config = dict(
    norm='layernorm',
    norm_place='pre',
    lr=0.00428,
    schedule='wsd',
)
Each number is 500 + 50 x the weight over its row's rms, rounded and kept within 0 to 999. Layers, rows and columns count from 0. Numbers have three digits each. The size before them is the row's rms in percent of the matrix's.

# layer 5 MLP down, 896x7168, rms 0.00868, rows 602-715, columns 3080-3135
097:568498464525400479458502503522415497532460470508491546604529540519554540535476414621489577622455501540535421396494479483486571519507498508520522490491571490541483569504
100:615529544528547539507519536409545521495499484459491482517585483516511535462525508477501493527539492573540502521492462423473596522526511495594600378528464437602552485469
097:622445538457488440426442495533443539491582485370495605517474493446505547505480470458503430466449466393446521459445552519475464428531451567449420459456522507471473549538
101:430473434493508537494487479413478534479516425551427504558507550430509610570507575547500531413519512644448514558495490509452444565577547542460526512547535406498521498530
100:518451476461448385483561560529517491501547510564488512478461489452467498519526537460515425541496491535478478496498507535483431404485484521470581443438459543463505458559
097:572532477532534559486599526553546480519476521493458503446514602378498461512542466485487562545479562511505579657484537540554543490524482581479535481565572492579552557642
098:480498507515483537503589432460642367504526501449417514482427519505447506463455522512516466458455468452502498455542525463617495549453457587488505471589488562431512530619
101:562409445476496567486590478432475463542501529469466373540525499532577457505509563559519513486524469456572560479489566485420549567461551524584491525571510466513477508521
102:547462516538575489523531473472496518527485499569580521542460503449599558535513517448454341534421540519577490459538462474485569482570496566527452431410577489545455467447
101:480461474488479523434484552532513522505480501571470464488473482511474511517490497502459524546495524494530528424522486531589539443535538501483480424470460500476585509443
098:544492441509568396415565503421518510504459533435463512568503385545507428502480538499505452525428474592541526495507511454523570592538544531504462466423498563468449476640
100:554468487510486521552389501495472593497492496539515551494381617560532439490430546456482612499481430616466431572448486514508538493484475411546539429597537535436472454534
099:528513584500491521463413456429568493471631473544417549558581497536465443441503568524466471509519517395476492400481566487523485529407488601497402507463482425487424506508
100:569544552516579475430536538604506503576534578463577527486461478442467544446472527469508546594477453492506498448520532531416447512460454541499479444515564501584574483489
099:485485505530516635450564505488481470560521521446437509440559473440509492488482502381503476622555471421491479603511454466560454565627554528497495360442623468526460473485
102:555525549385490508478580514528473545433504609472452549587397477392576514444572581412464586538506542504490576411446455532556540515573613525519572518540489501433521414420
100:559512512548450377574440473615487463446496520499550489509478502621538492495489433416551481550509486412500518607481525513482535388459483532413506535526464522416433425549
102:524472517468541571574515497526417595460430539532413486476405514485472503522513413455530563519489468501605467602409490421443470490536450508466481484603512468570453564566
098:435482438557539550546492481532464540439519567470454483514482429459560514490480461496451681491510505582496483424502495478501363369523488416457425546570459596513519523546
097:454482475457447408568486418399514460517477544434456530463498559515536566544491465471525503499469526457432451525494468618587506462527430409528519460577504439564461517555
098:583529458566426450436480444486516570478458383498366479486494560469524605526503515493487566497466539536529492534492543567519464503482469438489493483518458436520550548444
099:569473464439517470554454442390362456491530532505478433537579496387544482504509552494504444571557580540515492374502525389599508512518521536537549523538464574481480568508
099:529494508431540426453371515495479507576567429449491434356526486475465457515506479371507505477455549450504504526400440554552531531552427527495502475582528486588555456487
100:503545587522465453561488510475532511517478515515504503423498475452436552483600503398470472459593473570555509439508519529501494477606522531478547486506463471569590379574
099:420522420435492510489478579512505513459429557442498448487465399593389531419488457454521516535508490423480517503558459547454534511483505516455420471504450518492452408563
098:455527462445430432452619499493455517500459544501589501481508478407488526465477556515482454590518430440544551506474464479438522477532434556521457504458591506435517423555
107:492558521526481487483431571455527442427451389484601467501459453384432514517502524495525492502488475541524472329470572521458408496503433538450380495552486488500374459458
102:497492492519489468506550551468516490466519480419557590469617467516414475475472554486480487460476470536465482492594474491541522393472506468532435462459503449474500441569
099:480494526493446500498571581494538473471525490553571489479447480507478456450480498472452458510462512547530548476488505447635513447481458527559514516511535566422538437490
097:444462509496540510556533486529483468500536468574498476581517532465447457482400511394547481590512501491562422512533419501384474547440472553482462419484545453420430484453
101:478517522492516411530471426456539569440529616418410381469570486511481432537435529548503518520592516444493505390591516487553438393480528418442544488495572467486479395464
099:500499503453474490539396553544488529562537489518548534556570501505464480490490541546493478605529437516447581398574583524535547606548581529471588502447441524475487447515
103:411474574507471531457494480428474436566430530423458516392483505529568537520531394582530524476506504453472563493487457486449490470496488455508545527502497510478459461408
099:425535511521493512462483502541552491544433435474571548580544470506514488511503398580507584386578463507594477534631520419489509513529519505502486448403512555397512482401
101:454581528380506460448512500450570445461489536457376451489497526425463441559508498513469375515530464481460545557477504526523544493575547373462435440601584606425566593508
100:449536427485545574418528377560510514443486522548531466526414511497486456509484378580500590567540487481529481377505475448564507470486482563463524500527508442528494466568
099:506506435471483433474528444523542439517418511560522455471403512492553483420491507454451436404450545516462480475579504447556520598512457525500491438507451474483497413502
099:556529458486487485495418483533509476510574435481490472475453477483548412517489609466537488513369517444554463590499525515501541579484566524553505530517518445543400450412
105:532474477550497544436471450520463386493494465547529544585466542515491481548523591449513526611446503523512496562373543579478486550487526497493476536533486547417546452483
099:441561515465396449504467554523552490608578453605502557469508506490452433496502480489422437536533438591389465410542557507523492429583505477532345592422450455545527474425
099:495495512396478511364490480539399484515448456470504522404565439496468577476513518529462474436532517446446453470486560514393487542547430526501548519516501473474471582436
102:458466452578473398542534379468575444507472518491552544467508539524487498482490428517511517522518473510548462639419585554484556550460528451555536532474484528576462503515
099:470489557501513488564515541562497553534551435469423490357606540587517541602533557521561480573574447544517513626443492446584564599534528461600570520515356595429475493552
102:522501468531500517490504525432520395492561578507594483461481588471445541499552451506466533542533576612527504695526505469493507533487518500461460413476544598491487506538
100:528518475448489486556542627499497555501474480507432465538601491540519493524473527471549512525471471476463502387580425515494523491524550419478474466481418454485496545383
100:474397542414541496473549549553469442531531401448498469566484543506456487523494490436508426553458508409511465453617493515551408378371435568578555500614480403455545552560
102:583520545592474571490423499363491531512430506480479579461551530503440428498563557494507462500480558438558484352478498559577480412534488507464444539402401523546498562518
099:507531462554482608626493469455500554577526501420513613480498567503522506518455488370423476557451484553456482453507487558476608619532525553582563421430553503461488452527
098:599472512581544448471391499456458488467526390443568472455526414526494542515525474545512437409427444552526488452413419535567444417481514517462490577556493507455496422570
100:438523446490435467489425514420421417511435467528500492506449530491439475483479410485543521559476489587431519550546481522457527510488454617402541501538500544545509542603
097:500528534497497447570645458529452531442439551519369555517516518476461539550438514534492510466512560530459545462537521404575649463475552492532491504573595467487484404382
102:498483527388397498593487541481531546519440404505475450537500559520520467512450423472534406499563489630542539515550526517485495536650460474513441472497567482555502528380
099:530495481557483587465428478540504563578475532536474452425495520502439469470424394523518423487477468461493539468508560420463489536428502469473386502416548553384529514560
098:531526486499517509526443484444462401522562587458543424523484597523527470516487553466477649508527505486382563430489493501559507484497528464505615475539542565506567490560
097:564492485517488358553557510506427524484461443428509411478473630552454449473491374531518551544443443581482512609491499467585532527491559467511449440501469382504424456408
107:520475490540533569452506539602461529495412450563415365568546493470408488489499452444474552481434483534517478558471473502518439544467523557481511397508401527592501495591
098:500548471494430438437529502507512523551496461530477506472544444461546428484493529554501476531483469564575508713504478549535557456409592476451551507478517516441496548507
101:417475520557480419483461523529536570560495531456379440466464446427540447471476419578493535407434536568514502512515505447523494450472400460469523554573476553555558516621
101:453452485515497349570458529478453503553547522567604501550542546605569559510500548590489526459506464459578556577500463404507553527558460538450490563524512478522497488471
102:529522477439541531538499485441554435514500554501478515498422490545559461537482626495520473497536544549488533449503497441518586526545545440478406533486462496579498529484
100:460531505519571587472495502561575470457471557474484494501530533547480485530534408485461493599515496609548490428541488430483625495447565490524406498460345474561536467545
100:512518476552463497527557516558423502539564521561581534576498560571547523515505513507520495481555525430518480422461530392479424614539474478473477492451388421550412579435
098:463471458464556477510463565538558506453436528510496543494574511538447501509551481486471470532471480530542582626529473523434474491538561379529519401453535535503441437459
103:573509493540447492523505572448544494461562498586490469430533524523562565501550539482491386563441455463629499616443458565525425595475508506584446490466540383537552489476
101:459446587466544431519464434496453496504532561583507477538500525450444471518503597435498423522487493511552573497483475498459474554482475548612473555542536557499506424492
100:537459593615550533519477446516514519423481452506417462564451452487483563509508512404555499533443538522493510394462467522568523541510570434503488462523418524478497535512
100:524556499469543495506485546436514510509584606440411453548434460599515495496506410459494492579529495418566539678466526527564550618572503452521526437527475540470528559506
099:528464554419503509624498552454532431574426458447484545522457533510444459476466484539505541519435482499530482441464528559442573471543466469438437463580522523499575507624
101:563478542531511569478490529514487436526470556439514514421501430568484532492520572428489530477548537480472499539512493552627563525526414430459473530485539549451482488625
102:387530430504596627461507434480454504502447425583439496421509526480538420540485611489522465490565532589555459439460518498517539524489543512462615533428446552490407454585
100:506474524527546493501484439354529542437546517623474419463479419485435491484508503435499507548414488499539432511521439568443472489495559556514438510516478534497487493452
102:485501494450515479589475456432485485427548464542455481563533529482497529562501561524508500488432477463510451522474512513444476483496449428543381482382548550551501436389
100:511472597479597503547470474584553451569579441490480499507474536410454540559537482496513476521489569448551528463523551505576486497475530456479378447467468435542479492572
099:458521480468531488527445449484386450470571486531572539499503471541493563543511475562561618461515484430450515465529532534546445412455507498472593478537441531534508642523
103:454517473525547535482457427490573481469505462447479469386427468565489437430432532514573524516516487519476461522464544557477506519550475383486599491475489474520473424478
097:504461518453468466470495514394556506476564508479471491542512528480518549533461436596464535530479529420513431374465512484482456504449535544516524457546438485445453456606
099:493505455573484492539519487450605470518523479563482564437508517549577501474498596518444595405535530475414494453501531465496513494575489504471527440450514508528470498468
099:408521511458511476513483465506577509527479447448555427539558431552549493462496433542495525477475481629571590577455478493571451437423521547582498509520461548554568476458
098:482517511491541485521478559567512518461514478547532514463511533457461512488444464558463453476549462489574555523495430538441508545508437609495476554542474464552542499377
101:545473470494543484524459453419492497505524542524555474388599451406476503540465618407445535576469453401529540539488497542596502456475530411542557458519453568519487456569
097:558524504491518531417630425403515524511442444548518467440565536576506417493471604430516475605542523435492524699499558484589522542543490430517499537598495544537524530461
098:516462456521524541465478478519473566477426484462502494552495408477562512502539526442443462362486522559467467631459460520483569506498484510481673629362560562530559520521
099:465492439492535467517444628496527547500500445621551496526557521469484565453537416562517553483589486528442472507464519505526510489528520456557589527454475481480550498465
100:565481465512479525517500427474463488561503471466538442456537488534515530469479577558531532562422490552592488481509544593511452515511511440551574525524470526536537640450
098:591488503535429489418451427563543503567597452508516594473457547387497467497483563512562559487510519529505483455460538524511585506499503545428456551602478409504482572479
098:401501521556472478466479505429504414491452518480630448470432497488489495549442442550521427517423442437480497395524451602560497444566501525531616595576521532514517534537
098:459510499492478405516472485481421503494504512426561514532475433466542521496567594538453606565415431504487558539513512507435451486455497515442420532404459579526422629538
099:627513472508514472475597576490558428471462416523545590524590434585516531475541560608501531494532506583512504610446454469419436461519414546570405381567481486505504482460
101:531490538476510629579524630520548556493574473473625482520546524479508475487488518434549549583545459455485473422553440418582465532475512566543513563604428464509487512485
100:467439433466506474566510473480478552453517531438419454532468481479494559452502480401462509485554461507456585403424463578516413455536496530547525559554486484463505533505
102:540476499448458510519526555568523503515609487404641422452440561535521522503558483487493405424451470547498558480477475518535452520465496527430558580541453518432499454442
101:457524526493466484644412577477493537443557523480431504541492515531489499491475523383532429510504500562520617597520544525441551463529496533461600461490370582503496419507
098:575531455566456497501560437462562528501502517448498431513583506513504492504518564509489532548578533562587498451423516548432454548458444481546456526595524423487489528535
098:480426512516462566472518448558597453540568482461488555389456493552473569526447478524506420515485490514528537564530532439476594550481513460572402544455489530511529466462
100:470474528551426452507435526503543559543526500545452453503502514536502530511571447563500423461562529562443595568469474504504412573504501491527546425415359493490457501622
097:524517548555452452528497507524502522546474436465528500395459448428534484463495576603508570513429510547535524492537511480560440534458462539526414513449397480481481568455
098:505529533523458486395445447435536497539483580537532463539391463474499592559494586540523645507483472483458474487508532403529532502574487551520473501375442564484494518471
101:393636602560522580473545480432469446552465492459575433484508492513434431512560424481493506469513530415527467497423494535517412443576484486561556397489487564486550519502
099:480491451427511456526416500417489487444454468509586401596539425501556476555547561428477589527483434553390484497525520491442407448528414411447525525436611523523468532528
101:544531497575577600519562444553509492521440474518373512526501554512521532467477494524522451450525535488470506512596494440503591593494516491440490442457524528464484558498
098:528386482544569588582578373474548514466524451498623431503522497573475505546458420552510470440452492476425537428492513513481452538543534550509528529624516445496446483515
102:459497484410505492483497419503536478478409531499416486534543551511472500492481502539490565532486543445472501564491462530567471474513508610489413510632518433512460520455
122:488525461506523497471423480628580505526508486509394496524572463435511555484476517513495490547470476541461466346497500542521451588583486442577503516494559483480466423469
099:539483473498477511544518531565467441514529532459541544542462444576548526551537590563474443555553507406428474451564413511449560476553550550556575454465471458512478560447
100:476545498549468477481461491558590439537393415558508486498523473602468529494528443476448481503556464494479511379471466484451461506535547495523469577548546412440470574508
098:491494527525435457538521526544479480440441488466506495459596475502520583473502572506451555561475440474459473503546536499480600425516486482449468551514470507404529523393
102:561468478457479502468499566482485496516475515469576536492481532474557392519531528547509485569461537556529482505444479496458482472528447482561566557526446499545538443506
101:529541537534507418529539450397497471554513459508462425481500561532546593519483667514574496548573550539546509453487562430479453481439539410477500458542480449518481388469
097:426556385572507577463497414486545518507498530505449506534533522454535527407500511593487535538469522385430477499435477485546502470473462563560542450588491531489522462466
097:517555554468503556509486492449506501500421490534548550455420524496432476493511536446491456664490520529463529504569539530472591470639434505491549406484587442584547533559
101:506562471478566521433522451495498522487495520482401429579579425508484434507440505480508500471449512613402464523452498440518570605449452509483478458417476434505599384551
099:457493492519521447511468499559467487507538464551489550446480553542496526527517491436450454510475423488408519542494523586465408571539485468534664451521493458568487522598
102:450519453543569511535528409470457495404478561491502534553518442482454550496490513540504516504498534503439545459526591485492501457490497471597594464509498600577535505551
099:533475504473487477428504599460478529466461521504513480559536502442535497465478525523522382445500472593462520562528449392492484413436518476493396534521585501487462511471